Weights of a small GPT-style language model, trained from scratch on English Wikipedia.
Architecture: LayerNorm before each block, rotary positions, untied embeddings.
Each number is 500 + 25 x the weight over the matrix's rms, rounded and kept within 0 to 999. Layers, rows and columns count from 0. Numbers have three digits each.

# down: layer 7 MLP down (transposed), 384x96, rms 0.13, rows 36-104, columns 0-95
# up: layer 7 MLP up, 384x96, rms 0.144, rows 37-105, columns 0-95
down36:516533501453534484492462506483490504516477485513473497514515521497487493548523508509493528491522504470526481521462491532504502495493517547490516510476494567561445523528471500467476484438486449561507500458520501496502533507484480489452501521511500533504527452515502499516507506465508468458
up37:464455506492534465511493521489525465517506531488490506537489483511510548492482511482523513516490503483493510514494485513534507470494511474527518487505531475499554471502489511474516491501561447527509512508439528523457554488445493556523482526488485489491459456498508512526515486494520444490
down37:543547482513471494476523488476500485436508466479541496524499464451509489508484511544483487494438474509528522493484505549532475527538527486471523520489498470528504517522500523495516503482526507438525487521483452487537486477498498461517472563514504476604477509498514471528468512507489507523
up38:479510465487508505469490482479536469491500488517534486463512526481543497505536495523465465537453504531476543473496482493504528518464507504516495476499501501563557470475504461462507502500508469557565528454490488531486554489453452555527572485468522477492482494495531467533483512500492485522
down38:471528502483556477523556494513510543530486521492518534509466496512547486446518484501535435475479539534486445467522471479476495487505509491480513491492522497514490523512500473510520491483487497481522507459496481502555521486472533480498506438548521490531519467521469543482485515468522457501
up39:505497491532481539453485468487519503500522491461511484515451511519508562482520543514491498479498494508466497555541525553509472508527543508476488501500529472528507527468483468505527513480476494565492459526480522478493513423521458497500522512479514491510495484501498506510471510499469466461
down39:503509497503524548516529524503490499543498506457523472519482502510476474465499512507494503453490470491502535492525495453497510474500520510491477523491512515456508500522501521487494528504505525496472466554463500459485494514498525539536513514526512475438518465503470489535489489543444489525
up40:510486446530509534515536487520488488539496463516518529500465485485495543513513519528468484498536542489478521503477519451514483510487524483496490516474489459516537505480461515513498528481473491505482521478523518488488516464506532514487557503507535477489456496510510489518474470496520506507
down40:490490505495505472521488506520521503482513531500489498500471471497532467522503490478523469514477502505524528499510454488511520478501460477492506500506501509521480493511508512563520448481436504470510504527486470529497461537529488499501478534513498505460499546484500485507521521484512498541
up41:471492502551489481518488540487556483500504511499536478510478518512491489529517492521519507487478534512470476501506550514479481508504496479552509510478503499483518497485501470517453515501513500526486485508485536504509481515497506461491522517541512495503476452507490485505459472467499476503
down41:472492503493513497495466517524448534495490493521522537462523507486485510510484490533514497453482512475488527491504480471527506507479509531505531512507476478480502513500510474503508538530488531499486495481527506527475510491525473507501485494485478529501484484491508520525472508480505485533
up42:495497474533519509497533529482521474476504497535504519556501513511461543545508488443499521495514518482515525539541502513509486483473504485524483479501454501527518553476497502516491486469540473517485455506504486499484537446471513492485487485494492501534474510452489478492481478551566525445
down42:457435521500506521512511495475528521488466451466491533504506494505507499526493541495495464509491523462533541525526482513508482484522508508490462498481521524497463504504521523539516503476501498464499469486470509458485483496504453504509505470484520498481454582547516510484493509535543510490
up43:531509482519481531506530486436505514532547517483528502498492494470519513530532533524467525539481481481521543500514503481493527506466496492476456534495464500493496528473498511499484526542480446486539455497546497512472507512508478481473506506460470484535507456526523512508486491480478498463
down43:456537464506493501520544428530512496527454468510456473492535511461462529487481549512465502509471539487475488498491499524494487452479522498468474525488512525517511484553519501514513505502558450487529522456526456502548510459453531496477515474507505488515489513491461533569484499530537560491
up44:512519464520515524499523524462467527473528525511477540501517489492505538518506477499476520519525513485554524528537485478519491488508552483504425548517475502501519460470437455518449518504500508496518425486518460515527504484508491514458504521496478490517492495485544501499493501506496494510
down44:494531534533498489457514473536565484484526500499491478486495498555487535512478495504492527502526493566509535483487497510491473512509494501508482443506516542497466473441487500483510486506488478500473493539541479493477497488480495485529515526534500529498504508474472477508487518464464484530
up45:470509466508504485526464546516498488524479509448504528508524483497503512440504483482489476498525508513490540528501524509559484527504517498439480493528495472453513496497552529527521536467535514502563491508533460482445490502510462491446488485494465477504529468516520456530475472500527480498
down45:505537547528450455457493502556528513524522472549495535521479528479473504491559451514469491504522503476486516546491462482524497482498507460484504461455492508526524506502455491452485499522521527482471518524453543499485475484488538524491507549511505522486458520517480497540469469502488545467
up46:480456498536484544474507521489517497539468531500536523490511474511482526495500496457491477537523492508452508525489539495522514527502479480562523528517473527484484496498493509491497511466515477469494465515529487467495513512478491477475516506500498479534487516443508491531517477503526507492
down46:469500489556484500488544502476473471508508516495506513488511494471479485514513496463460483521519467503460535516487477505493495502525505486514521507537528492476448500533488504492509489477518515501501491534483485492491492511503518492463479507478479529549486529478519559522524488527463517496
up47:469476471470475504509516436489498495561504505465457468540511482499533484488516512513486588439488513506564534504511531472501481514474455485497482522522498490514530497437516487446495485491504499498534540541485504472536558535491484520455513496518493485534485445508547475497504493498500501506
down47:486477506486494478429464472523527502506527503494538443481485502533491538521521499524525508512509492516514486494496475471520469485477452550513524516513519549475484442508519500433486462515473488498469517548500497499531534486529508530542482493520541495491493478482515468513524495515508520477
up48:551507456472517490464532496488475513492505509495493482533442501517489505481488503498496531520507517474541521497522498525506454481489466509478493522460477500501477507480510522493492518496529510520540468489471507486535531482502511558502579499502501537479464486465491466480498519521504479459
down48:501459468495492514458495547512494530478498522472484503494533489519494457524464512532519519488487514472505510503525522494481505504508464509511502502500447479491468511476486536502477502508518503485527492502502483457505535541547477483524532482484487515488493501519488516488534560500470493481
up49:484523499489518522512511530517481502492526508480475497515446531446483519476500490511456530474504533515569528511512525457527484518515519487520480517473488482510477507463495501518530485534511499509490458429494490494512483543519519516488500472473437520490491488504498509488491470512469434502
down49:502481488505521496485494552517463541473506487522466483485505530444494485473523473466495536534509511550539496503483494475518482493498516523488483492463495490551507521517506483527511503533505514494477467486518498480533500564511467529500501486481464509519496515522500496452497497467491480531
up50:509493497474513490532518465493478509477527518456526487477521514464540512475529540487494455468501509473490496507495451473486483513531547496510496521481511455481484520502522528534476487496524477489506508488522509482511462513478531509504529492480486491471464483519537514505487466462493493488
down50:529470536507525516529485499481470505492487478481463497522511506517500501518484501465483477493547495487497505521491502493497499483491482520481476468527508504475527488496502491482528515480526543490488478543488524505521499499529495487520501476504534456461503465510490506480513520519517485527
up51:474520461522457466448523521516515451508488509480472510481497536451496542546499554488522512507507512493484518484518506521567496547540511481523464465502506508530494515455464492462514518530497500479531482525518511484543522492493528531577521528477495467528490491518490422505483447511450492468
down51:543444478453478532510519509494488503456521508527478509470515483486570510508486511462535535475555480526528481493526513507547514451528449506533528470496484459498514515483476488508504555500434505513482535516487475536459539519473455458477513478541475445532514494470479521547523504504492497504
up52:519539508551503508479474477494466486479456543477509471507468479499518493506519481558498513508516524441524563462511516503485504575510508432511449523510482472504512471493510515465530489519512481487526485514526487520530422488508518533478554486515476475538487454465524493523520533499493457483
down52:530496518491519527507530523525488542457517488475482495496529483484516551463469481547454464524498515489467466481495507498529479516554457516492494511522512539485505538521493484500563499517474522475477518549458506502551495463509454452499480452486489507458526487475533502520484546483488437552
up53:504547487509503516489497519492484500508496473461508501483504516509452511519511524471488475516521502486495479491483518479530508542467543494510498509511485484527512477478449527489516512459504534469525508487534510530498516508479475503492484535482470506515474530533524465487537493490537493478
down53:514516493482482459547493517506528520504483490484500486513520526469491470484472503505515503476515523527486494509497510519497504477509453485506494502501517520505481470489524524506526473479456463515498489532474533519488503533515490488509483518495479534483470474499467489534484508544487545519
up54:475511530499533499468502437502496488500537518478524519530493513476503503475469517471487540451513498467517483547522533477538458537496480471550473564525522472478524517460508542479511506447527478491507508504478519496498477498483482465518503498489456525535488488544489501477498460510504498519
down54:522468482530511544481458532523490469473505513493484475494505496487478449517491553499468518510509506488490497549486454524518505497448558516506483559460488500503493438461497495503500525542496485492471474524512518455530455539529461550497492543496501455464524521480574495542524444516516499529
up55:495524470485527466482501512523526470492510493510570507469514511510498527516498516519513518497486573524520465510516488483570519475466511487461513458511502492511494476516500492513524491515517498498560503450526469488520493430479516493466539489492516489492523502480468508541491483487526483472
down55:506521482473550497530478503495516545507519486499505510504502518514502471515478511501495471484484477472462526487490503519512535549530518524527521500496538472524482485510467536525491542508478500527462523526463492465499540514489499430532513460471493471472517496488490496474500469515462497521
up56:518484466521493534512517476502497496482555503510475522523436461500469483419525508427537498485516520497494470522540545476493492535476510534485497548564536467522544494476485506452504453444499483507530489512524493517491488505515480497521527510500484482490483485459513482551533487512496482490
down56:523507511489498472512462429519533539518491497491493502514497479469492470464556505521490509466509528570482550472450494481514522578460472509475539469498489499503507463469542488517459467446538459536519495516495492528493489461527523488517528479509464509486512510568505512493541485456517518499
up57:485492459502487501502493480481499505561505516487548516504509518488479524483476528516500534511545510450509479527513485508478483525479539485503506491520462521505522489475500473540531523501482498492557493485524499537523506455510511494527486487476461471548514518515551499465543482469512487489
down57:516486506470502480518483497479510485494506460532436538522526502506445489497522504499511476483466500558475508504484530505495506524475499481522536505478490502473496514493497537477473508473500535514489494476523523488490530522493473498496533510530513509497541480489489488484474534549499481483
up58:476516490484468520524532502494474518478473501484509516479456568464489535476489549514460526500527491492552540506508514464501416530518489478508535523518478461453527522502472496474545523514468490523538509527557532494538460482485531452563500525471499462492520468496548498521496475486538468488
down58:548486494531507508517486426495497502572480477518514535487496531562494528499490555518466469497519494500498516523501490516489522463510517442538488479487519488430473534493496451493489503503518499549504526465476504539496566537520518493511480500461586481524520466488450427415484442457548517480
up59:507518468531498542520457461483506490545502486502470513497431514500527553453471511475479512504524494483522540492480505510476458500495512488516468487507504519495536512490512495456531437524516521529557493500481502519492527534522539497492486546507529485479490500498526506513505461516482461505
down59:496538490483492528481466518499489515478483518486547504508537496514526464494495535478533512480501469479530492501523529506558473499479514529491504499481511466505498548481502491546474491516451490480495468555510509531475439459473511505486490496480526520527523467526504473510487495514484482505
up60:465524477526484545443515508483494476502485530489491498541501540460497498518525504504504491497418547501478529491499516477489471484479494513498476513504498505483502487453494516470489526486506516533490503516503458503509500479513505538436509512494438506532514491471486534500466515524472542506
down60:490472493503479465446469512481486497468507482513472510539497483483485543513467503478541494528479534526439476511492532499493496471494512490501571499517501527521524510528488503491491526501528505518482514493487497488481498503517512481504501513515486477542478514512491508469529489499491524549
up61:473503495496523520567506490501497507509531502499507513469438507507515494473479552505509496486514520530579494524525506481488454516514480473533472525503506421518517416500457488495500538468519476504504517519479486519469501543461474478503515493449520497516502504516526508510512488470507460516
down61:518514457506453514475497476494567509487513487488439539501471521497534500495511481486521534483555467506516514496468491514485500503536580443489532469504479541527478523491495507477557510475510480512473471450488517521493484469508464526501526458546497528522514459460468553547502511463475488482
up62:527495491476502527473499494493513501480507501513503506559508476488531533471504508519549479485508484479486535523547527507526461542491534510489492525516465481504513441484502519507527563497545475441520457512518493473499468443479484500471494463478469519506536496454489487562491468498494522469
down62:482528464478508511519525482501467527520507501472510496497473486492533531505491489461562501502476512488490480480480464510480482452479464492518445510503484470498481531513507517534494429479498516499507518473497484559554486507513512511512532496546540524462505491530520561555467473482514475545
up63:518507458500511506507519471523501468526514575469515507534488539519526518482498520508539524465461534476503504525516477457489452477535474484477495477525443473508533517468522519506516482534511505491514460491479491516473485473531505527469524505490489504524515435518486562465459518477503477486
down63:494500507521525497488485539486495495506509509516496468493503484518504493513534446530452471499506534492485478497493548499534524488531520469540529469515467495527506574495510475457539498511462482511522526472525467506509461475496496492473519524475510494515456512475504494471471532517476517480
up64:504516502545480486501509475516504458502512490471534470499491492480475487520523569516485475515494518522464501551520466471476480513488506490521439463494500502498521479519506508514506515478511485532509459566475470514456457463490472526465523529529443516568539457528524514490480499473551498502
down64:484482449447535509512513535534516521462486514501509521486531491521526539458490487519459533483498460436486504463464560497518490512513516459482542526499436498512509525505477486495489495510492495492487520463549520503528532528509544477515487472475543507449464510497477481536504538486481469532
up65:550528506508486497481508484476517473508529541498506494520482526497523511481487486511448491512490490467465537462504546508484479457464498442523484527482466513506507479485481505508513542490524487519522523518466530525519547476458527492521511481516503484495480503484494531506477503464479508456
down65:538511484482489485534493528472548484468512528503494533518500513484497477515479532497490514525499488452433503516467449505501507527523517480508492501506538481501509470492482484477479509532495539473480513519502496555496514513476494487477480506520477525497498448484518515472527544475483487540
up66:479539481523509535525490488443464510549498521474511500550458490474495540415530469502502512520502509509531492488511510515527511480479484491527496499502472495482481478463527498514537545501524521465530513496506494487474511521484515471465516540488529502500509476449475466515508530508503513488
down66:467517512539486500481510482467455503505521505510504508479466512458491516496490490476481480508460479532480510486505512467495493494526469489441516489531489488490496492518480470525524503536448512504512547512501513489495512517516554524489464500490524528502508512522485513501515497514485564550
up67:500474497511498499515492521484497502450518500479489501487483497500489496506541526532485498533492487493481537538521498468528484549502491504504432508533506472494492507479531517538497526469517445503491540520515515518465463538528461470508527503439477499525485505527542487503526476475522468505
down67:497496518505510500493522485485502518472504505537514485463540530482478458488490502441511471508526498521524485485518545471526492476513482509480498485526537539481506545489498464499478500495467514495437505502458517516524544499456502481505481481513527528491515488481528500500521478514479546520
up68:492461482463512489526516491507522466561523532532535484514467521506497502478504476502550498475525475510499490502487505474534483492508494500538519516487444482518507514477527537500500505499488468528522483482508499496507532468507459501454515500492535467521462463439508465556527490486505464493
down68:515468539479530497462448545471512537476538486520497530469530522530553520469498547492522514465459517496501480511511506503498495548478509499500469505517489495510505494480517489445520509511495462507542503490499488477464455542479511467493525488471509503498490505516512505535519471468456514537
up69:511489514495498510519510501432493494457545495499510436480470526509508501478484487489518555511494500497524512486501488510532502502537508469473473478521506523501521484514520515489500498490509481491527512459506457507509516482490500491512529514456506523496527491500559531480511491487536487516
down69:500520498512497520504475492482473484485478521495457518502544504537511500513454496463477475494501521493520494512482522526473526502508523493545486519486491497483507513509488520518505512486501528506481522513489481482507522506509516487456466535506530491462502486476496513422501506516530495495
up70:510520449524488509520499473435472539491538522477535456549476534489518525460514535493470529483467544521494521503510547482542462500509473501539504463503515447497489524441458491486506504485508497492484457511540504555527457512494525498473503513521481489514459430489516498479519550499509487499
down70:550497542497525516500527560494508538474453451523496489520482505492509498467490495508474477504526501511545458443479507512477480507531486466515495452491541448532502534488511461480542514490478515486471494523552447502539470505476470556485550440510505495544557437488546543515470519507482514488
up71:552539459484479504511461507494525461512472486515469482462491528467553500504491520540500493532467521481522536496530473470495496493473503475535492494486504470494503511513491458505515526520500470515514529476498500505527465456512498531505546503507476502506509514533538503515504481524523485486
down71:485502502518547505489506510512512507501544529462500515502504496541479506472533517481477483476515457513484482531524485487526499523507485523469482518488516524507536478477483496507500481459531522499490480496468458480480497534518490485525471478485515478492518544479489528523493551498484483484
up72:543522508552521514530483516495497504457486512493504522501486511485495547482449534512504540503506502504484500505530504471528494503488534503487507495497446474476535538481483488468462485486486512488514490496464504495465483495485507502472543455447519487493494480457531505523514453492486480513
down72:515481467538516493514502531469471514463532521458461498461535505495494528463473525472533521519481472472535531499515509518492505473478508515494523491482484488455521498516495471526494484470541527463466533496505536504537516485493486486529499511492532490527528495522474484542453499468513533496
up73:446452482482504498536525490480483472510512502523537493513463547483506500509529520488450515574511517523519513517491538495491490493513523477503501538487485498549533505458459499488489520506509543498504455475447493505506467490476492523538517525489453465498463485517537502514519504490485505501
down73:475494529485523515478519516482407525477534532494492527453492517475505467525503491489464495548532506465486491461481511514466509492514495484480520499520493502477484495511512481491474500525536577518481484540448503499531461516540480513506502520495466508510535474502536472594530528454468490495
up74:468508490527464525490521516523536509497553474460487544519474544485492520471464523521488540524497521521516535522512528507490503504509439473506515478560486483535504490421513513516508481504541471460525435467505486544499479479461488502533483474503456471543516490533535476487488444522491483455
down74:496509480506505482434508507490482484535483461457507524556488490551527501522535508478483496487469519485514476454502539504555464548523516459499525511487531571472472511500482476526507443515479462534488477450516499439520513501476545479497461506553494550485547523511515463500490505480516498446
up75:463518508474530514492488481515504528481489499512553529534446497485486525495475501488526513509509523453487530480483504501510476504502504504484536480486482489518485501469505532501499523506489484499484477491508522485507523453496488509484505473459502522514508481475577450490540494491532472447
down75:503510506480477483504519483560516443486509509497469481479493458484518513500509484492493511500487515537488502477514528502531523476493489476516470510472529521459517521527518499485546554518574483506517488452508488450447509515524534527484491497487497491494519509488481499513479493507503487493
up76:487501458573542560513494481532469482509494519502536511510457501512510515489513509508517533529501500482491499493512526463463468574486534486509495475534491470498546498514444466445538478497501489465533476462494507521493487435514472536505505560507513470501513511478519457505453516513464451516
down76:497486490484525472471487529524506499517483509497491469492554491473497513532492495532469533490506534500493504490467453503476558468438468511532504505504529503541487516466499466512507502453447542554541480515540495467527501489509546516481507475507509512437503519519499480496499506497521488491
up77:485500491504506506493477489511465502510548469474538489501506485487506515516480525509470518567519465498467491486517524509535495533488515517511464509470454504494493502494521535507481481501564514495557537502533484508481496490503490516453487514469491494516432476477498516502461484488488472483
down77:531497490476503480510501475541534510525532491485535505494499506510515479492516531526466473506497491493500554481489545548503481541528505510532509497480462548517473472491532526491480466514503539438463524462509477459463509494496457490443525486469488491522489530499508502505450508511494469509
up78:472494492443505507504547507475507505463510506518552513546484500468447513506476498482516488490537491481572498479506507463498496519506524487504500529457468521513517471484513519477490520468517467496553513525474497518560520500480535493516528461480485510478496455474521478512435539484522482525
down78:525466465478503491531437490521477533521520505485497460513458533523519517516470447507471477518512502494515475450523524500512535573505497475486477503496520513516493492478494513537484481480508517498481513554532498482469511504525519502532536514494479498521510504523498484499483476502483453494
up79:506531522503507500485505472497485531483510527485502478489513529479520496501532509450464514508502517547502472492510492480503472494509471491552495547506510474474462495491546498497482518476494486486527496510524481497505496528509469515499518500518514541510503476527483474498480474493510516522
down79:511484487490498533477485504467460454508473461508494513508495462490479504519489495510539490523518484455477501500470522512521500496521496505467502486511541518543529515515509495516491479544482508508468502517473538531522505486512495487508496499533514479494476494497532523475513507512481477496
up80:533524488472515477517549480518491465499507513497481518482473513484534509502476496498476498494484492477507516494501499462515495524534576483501507458523490429454500515493498528470489552497487500482512487449536479500488507475511484552519496512474511504513489499519538481504501480523508491503
down80:502457480520484495529495518477514520473518480541522473500479523498481517505522471472511523488499502538482505551506509534513515483454439501505488505475498503478517507486512496499511491493484496487524528485483501525509528472468536489531464485464515519510546514479478488537472495481509499493
up81:528493479537510505465513498488496475492496482521514494517486465501492533503534529475509494491479513499529509506518507481487488482507473516515489504495472463537553456544454491480514551510499515570495461485478518523480489472424491519503511520504503450494492471505535497521468534479555493500
down81:473499540430522514518487487487481504479508456473548482472520492512496502499492467490482509485523476513471465495470494509515500489542502490515509505544528508521499539474517515493498486484466528456494488510502513514522516522497482511504491494468492547538514517520516490485500514491489509529
up82:527487509506507526474471480491482491470539534505492475496483489458487530541516473509499545526469477514512500486524478512536479482493483467517501474497508488491514500513491498514490545528501496513494480479485533537477468472488488494515523528540504455497524486527531498499492498480533487505
down82:524490479543516512496518505483470511514516479498503521498511493503486508537523505469521499499467501475479533493469478492530459462504520548523488509476454511505489492471485478512497504473515515462491554542474475502496478509493498518511479514497522531515512513498477506525527495489463498508
up83:437527480508535541499508523505447509520535525496484490479477510495497513489550519489519535546540525488525529515505514474522489535518495470516489506547529509499535515453498476473481496509489519488483481515473476504543521535479506490529509529491471506525470456515486450481484515417515483493
down83:540494530496524463512501541503498540473521482512549506519533503496529496505481510526486513471494483490453511528546502488466550492502509513450453508436503519526496503496472496513474496466442503551483510457537491468541458466524502503503497501518477499471551472499490521478503492532539436521
up84:530476495529476509497498463505499469496519494513532474484485479513499527471483501494502538528484480515530558549486514523521487485484527495517477537480448463516483499498512508447502486466514510509508494514468508532525490524509476485501538485445477482539534500512514521500503493507459519528
down84:495502512464477512514529491475543495502450505479497521496511459514470499475495535501495507466529488480513485493478527481527526460519491549478496523485513521533482527529528491471487497481476538450507484539518532523478504493515487455503495520485489494509501476523507490528534522504462512485
up85:555504489542501482500445500516507450463492554516520493519473546496494471433513507479491490533502523484497499511463515501512521517474488464511498490509513524523504508484554513456515481473536475513521508537479530514473504521484480518508497519478518503497486522499506519459493518487488478515
down85:478519515466469523461467526482478519486478514483478462474522468500512486502464456508506510520527473503484526538543483508495504497510494519495500543493492464490505485469505579521490505485516505486483503527503503515515514485474503459511529492482519490562506528504530503481475513544471521502
up86:493499461496506526502481477485487513490492563508492505483536519511521526491529521469461502523500534511492480506502518477497461525497507490459524481553499470486482491532503504540509480465494459500541471501533478543460514519474490463496491515472459492510512486467521505494519507468553502471
down86:487501507522540513488507503530462504485550514458499480511466479539503528506491489496477453444516532483441468508495507483491480476482498535468494535532506490499487522493503502563516492496535522487494511485475472491525481502517498524464525522482503514495474515515480516506525527500516480475
up87:467478515484475516487510509504499430524497535500537491485482518494501498531493535524491485506480504466544551483519502446499500497500511492501512497484519492523480522504494495508541537461491449503481440508496555504471560489528510502518496484480493498523499467487538479555532490496490438488
down87:492449450522481544511509512478515520503504469554473513476472512539496536507502541481485511460503483519475486484539494517539519499512480527516484496523475500466490492522481513459464483461465533499529517524529491523508504480502503499503503458520472468534538530497481553509459473492523477529
up88:505512496545496500514516513504488488485505527467548553536525470512503533506463516469476523446519526533513493514493483525519470493509510478557510502554484497442487504473472503503499542470514466501514457451519499494517507482514473499511488485474454493529506510501511484485490482459501512519
down88:493432509509495502536528535514518497463464488437514491532495502507524494509491512498486522502487527468510503532494479539516486483527474502497491502500510471473493500511526543499478507520541487504469420463549473517510517493491543530488459501507474527485491503510517489526503498539465516460
up89:467491475502502515466506504489480485486490491516518500517478511494537528541511498518493513475485524500470493503520482494487486567467493533518483540506502490500518418488467490514463507485517522523485498528510498518497477516498510503493522486450494492493504492514521510493537489471499502506
down89:533508527490482515519547515503498539500515495459474515489465525513460511506493495472518493543506483508497514501485505483508519466519509491476489512506504504492481557535523504498506481545433501461496498482507493512489527504471507514499497505514496486509505471497477473496461490505499480527
up90:515493486498486502498514504506487481492487523502527540462523505496492488476520497469489531528512524495482523480542486491494519468525495510508485485491503521494494538494472479466563512442513503503541505510482454547499489475508474506504530483476537480571477488490504509498499502490552495504
down90:492471521501514451529514499482517497503489500535486497555498467500500504505483495482509531509501471511508519503492517484491482519504512500516500518485500503556499498493475499504470510520509517490451475483496540495488500502524467446499469487503501496485468524502501508509506487523521522482
up91:445495503471505506430530501516527491524513525528502482546478509505479496471483493498479524460505521481525512478487478488485473540461545482518481517477517477526481447494498485483539501498511514505480500531494517493485540498476508539512522481500524505496497484544524504518492457491513474458
down91:504507455505474495528519510489458507512493531502479479505538481494475461476477486512480501503488499497502485466500510530494502543516508498449501479484503528506494496483533471513527513478492527516515499554527500486526465513538504523495467450499491489535513548539461504530475499542486512476
up92:480573487539486534475481456518490516503474556477469485531475543493479541480459551500509527521530500475524525520490526489502498492440431516501484516580463520475491510460519525533441467467512479503509500430461528513543529517483506523520549491504484470500501512484498497517455503508491440517
down92:471482483432480510448512466496485488510475524433477480509491497476540523497458574525478524490487446545531554545463573483570567512492532532497478485502487470522455475500462495511523496506492513518490534529456525473445508475437492520504520480534532500556465515470508517478534543541502523470
up93:524493467507463504488534451492462507484490490483526487512532524490548529486524474474485521477542541504453515488508478496496505517489453494495493472538459491532473490480463533484514521485519502518500477486522465514528507482510476529498508557490472542523527535485511450510466488479516464467
down93:472492516480495538504477496476502513478494478496508477471536490490508502520532447495500500489462487547484479498489510496459513513527504521463495500527537554510485500516536522486497530511544498530466490470482501506544494461549500500490479479518535485477515528524503455469505501494506494494
up94:481517467518558486507464491466500511482483486504503502519511508509488500518513493492490500468466487451501514518488483480509476516458531481496488504486522513510493511500502507474521511520502489555512509517470518519477504468529489518508503514501521467496492502484502514502501514523467490518
down94:511522508496462517514507497502513474487549521497511480494492485478515510478481515513489493531538503504482504477528505527486513489509472500501490516507462513489490524481484484533491479487524511510480494506510497500496477536487513493505497505494484490510531482486515503468483504446531521478
up95:531492514471483501506520531507528466485552556511479546478503506486517542472504539504510520502528477532487491493532521505512486510505474484472514529506484457481486509481483525494533496495492479469522489487526513515501486447476490558505515472486524479534507500501512458493498497457543521504
down95:501504479502492472479489448454556493468484506527489459514507540506518506511539490512493535457528509465529511525496488449496503487493500472517476498512456514524485565483508516448530511497531532476476518467512481497475523470502540475433509514490507536546532509494507453511502505510532502491
up96:488509487523506502484519477480488489525496504472518508538514528489490519479498498492522495500477487475547524508501471460484472537527503465538444503490437486455498458494491509534511482511522544517476503477507512500537514522490523490491548495472477471505471468517515502502496486461502515507
down96:454505480514509515500488482496503509528481496494528512486509495490484450476488522500505479480527459528535495510504495491483474475522516514495500498530525543453457492508527497528506504499527548535457531529507505481507497488486482494518479468496481493525479523460483501478516511505488518521
up97:494474502477511519444533533474481506494474506503513527484517498498521571515497488524495541510522528481490514467512471512546481479545512477478526520538488525520506504508511478454496526520497476552519484464530545523534517453462498537554500534454506505475508474465518443504499458486495466501
down97:479506510521499474500525515522474501493536487502491494490529455478497486498517508481485484487516516500504493492507501498461532490508502500518549483469501513470517512462497489504546541489439504505498482500462484496496512511473528464475481541538463547464499477500518546507534543490519475549
up98:541499515479483459489512482481522444502528492519487467517494543491486477501485496530504543528484523496487504475507518475520447529540524507494517460504473506496512500510496500496530511523507501534506505438441493505548478507517471481512489528449536451497449479498543523510514494483524495502
down98:463508509527513513475484507443498537508462473479547501480481531499505509510519536504504526451524480478515519498493501468490527472492512541485488481484514464483532496512483470592463509511521438489498529491509475519504506511527488490502546474530505485484534491539491497485492535499461473471
up99:463519491507488488470491484532487527491486514520545512537518480519508471525475477524506498471536485467483517568487482494526503522469485501494493534533490511480528462498474483505489498435559461502499477470490507512503488468463525486505547494495481503520521487497514473509540518479534483499
down99:539512490493468472514507513533494502472484506499439523515480508509513493499518505499533497501460512539479432539484494542461460498490489527524512517476512487535508554503524463514492497505456518487522521464533485494519488475503509499484517504472521458532499498514498529519469476502491483513
up100:521523443512467471508483537477493435515513534479505479512498478497452522466489524446507478531501484449465472495498552528473484509511463514491507469541514506524607517487527515433474514496496484502503484502517483533516551491490475491490559505481542453488508497474492521561521489528539469515
down100:503513503504485480487487513443473532471518393489465529513488502501476482479490543515567525483520517502476470506486520464475541477498534563513473496465503499506501517463487490542459494540515500489429487541574529543497498490531468511530516474463533510515485507469463520476519506533510504495
up101:483575486512530500485480469486477504493507554480499557507509501500488516497491494455522464459497533455503476502522508498503493504462508474492516554501487515501556477495476511516506494485533524511507466471456526474444482507492526507492536467512505498525526468480510475490470519475501510485
down101:500485490495481509488522437494511474447565474465489512486526513533476548509503485486487521453539490511530490511528528520510523491461474566501500517496514523518445503485500481494441525506549532490480493473478490515516505483491480518487522468513446494502485530495482558487516482541528525473
up102:465514506498521487475463482486514478490515465505521487534488587476495481519488519469469516451473471453503495497494507483502494503495509494482501508483473506514531506510489515488509467518510501536522479485468510517484532446506496506497505520494494479526503469510568535494510504511475460516
down102:490522468500491470499497518536509456553544497493512499520511481472534498510510532496494473518520479493476543523514503501493480461494513511495481498489522487470475473507473491508481507501505481494497528526508530538473488469474516477502499476489483461509497511469497505547504492477534559515
up103:491520480511483465482493468506490433530489489479474537454497505504508525523481520501511518513532465469516518504475537486532500510487490506520508486509476469546537502490493512463488506539518503553518501514458520504482532438514502504529472497508531524510482489483498430530491537499482453504
down103:476502505532490597481499529519480486503473481546511487514502494502535473474491440517502516497459537506480505490513488533505462488501525491476491482519525463508483492489482460497518527496526527485489524448463465498502481518494498479490554502534518518490487487507510514455528490533504518524
up104:528520478547455549494479468479496496527513485508515513531460520472502533489520524474504504541523515512524525503564467462495514494478459471501477457552485454546514491489497497506490504475502527483569441453543468503505429513500479489506509508471474509523520428502489495541475493484496512487
down104:510502534513519444462518498520494480474521540497484524415530468471464537488510533478535490518505519496470456488530450518497511494533466511458509462494549422511513530550561483512535494543508481501517520511514477456528426456489497472518460514555440528539554502536417488529504534573482479541
up105:537475502494466487467529520434488512535518528467507480538514448486522476515490524491490521472469505486504508519525516502540495512480506514495453520514504456518545517480503487494514583487507486509486510474493476479530471480487529514483516526479480504481468468518522513531504467497523523469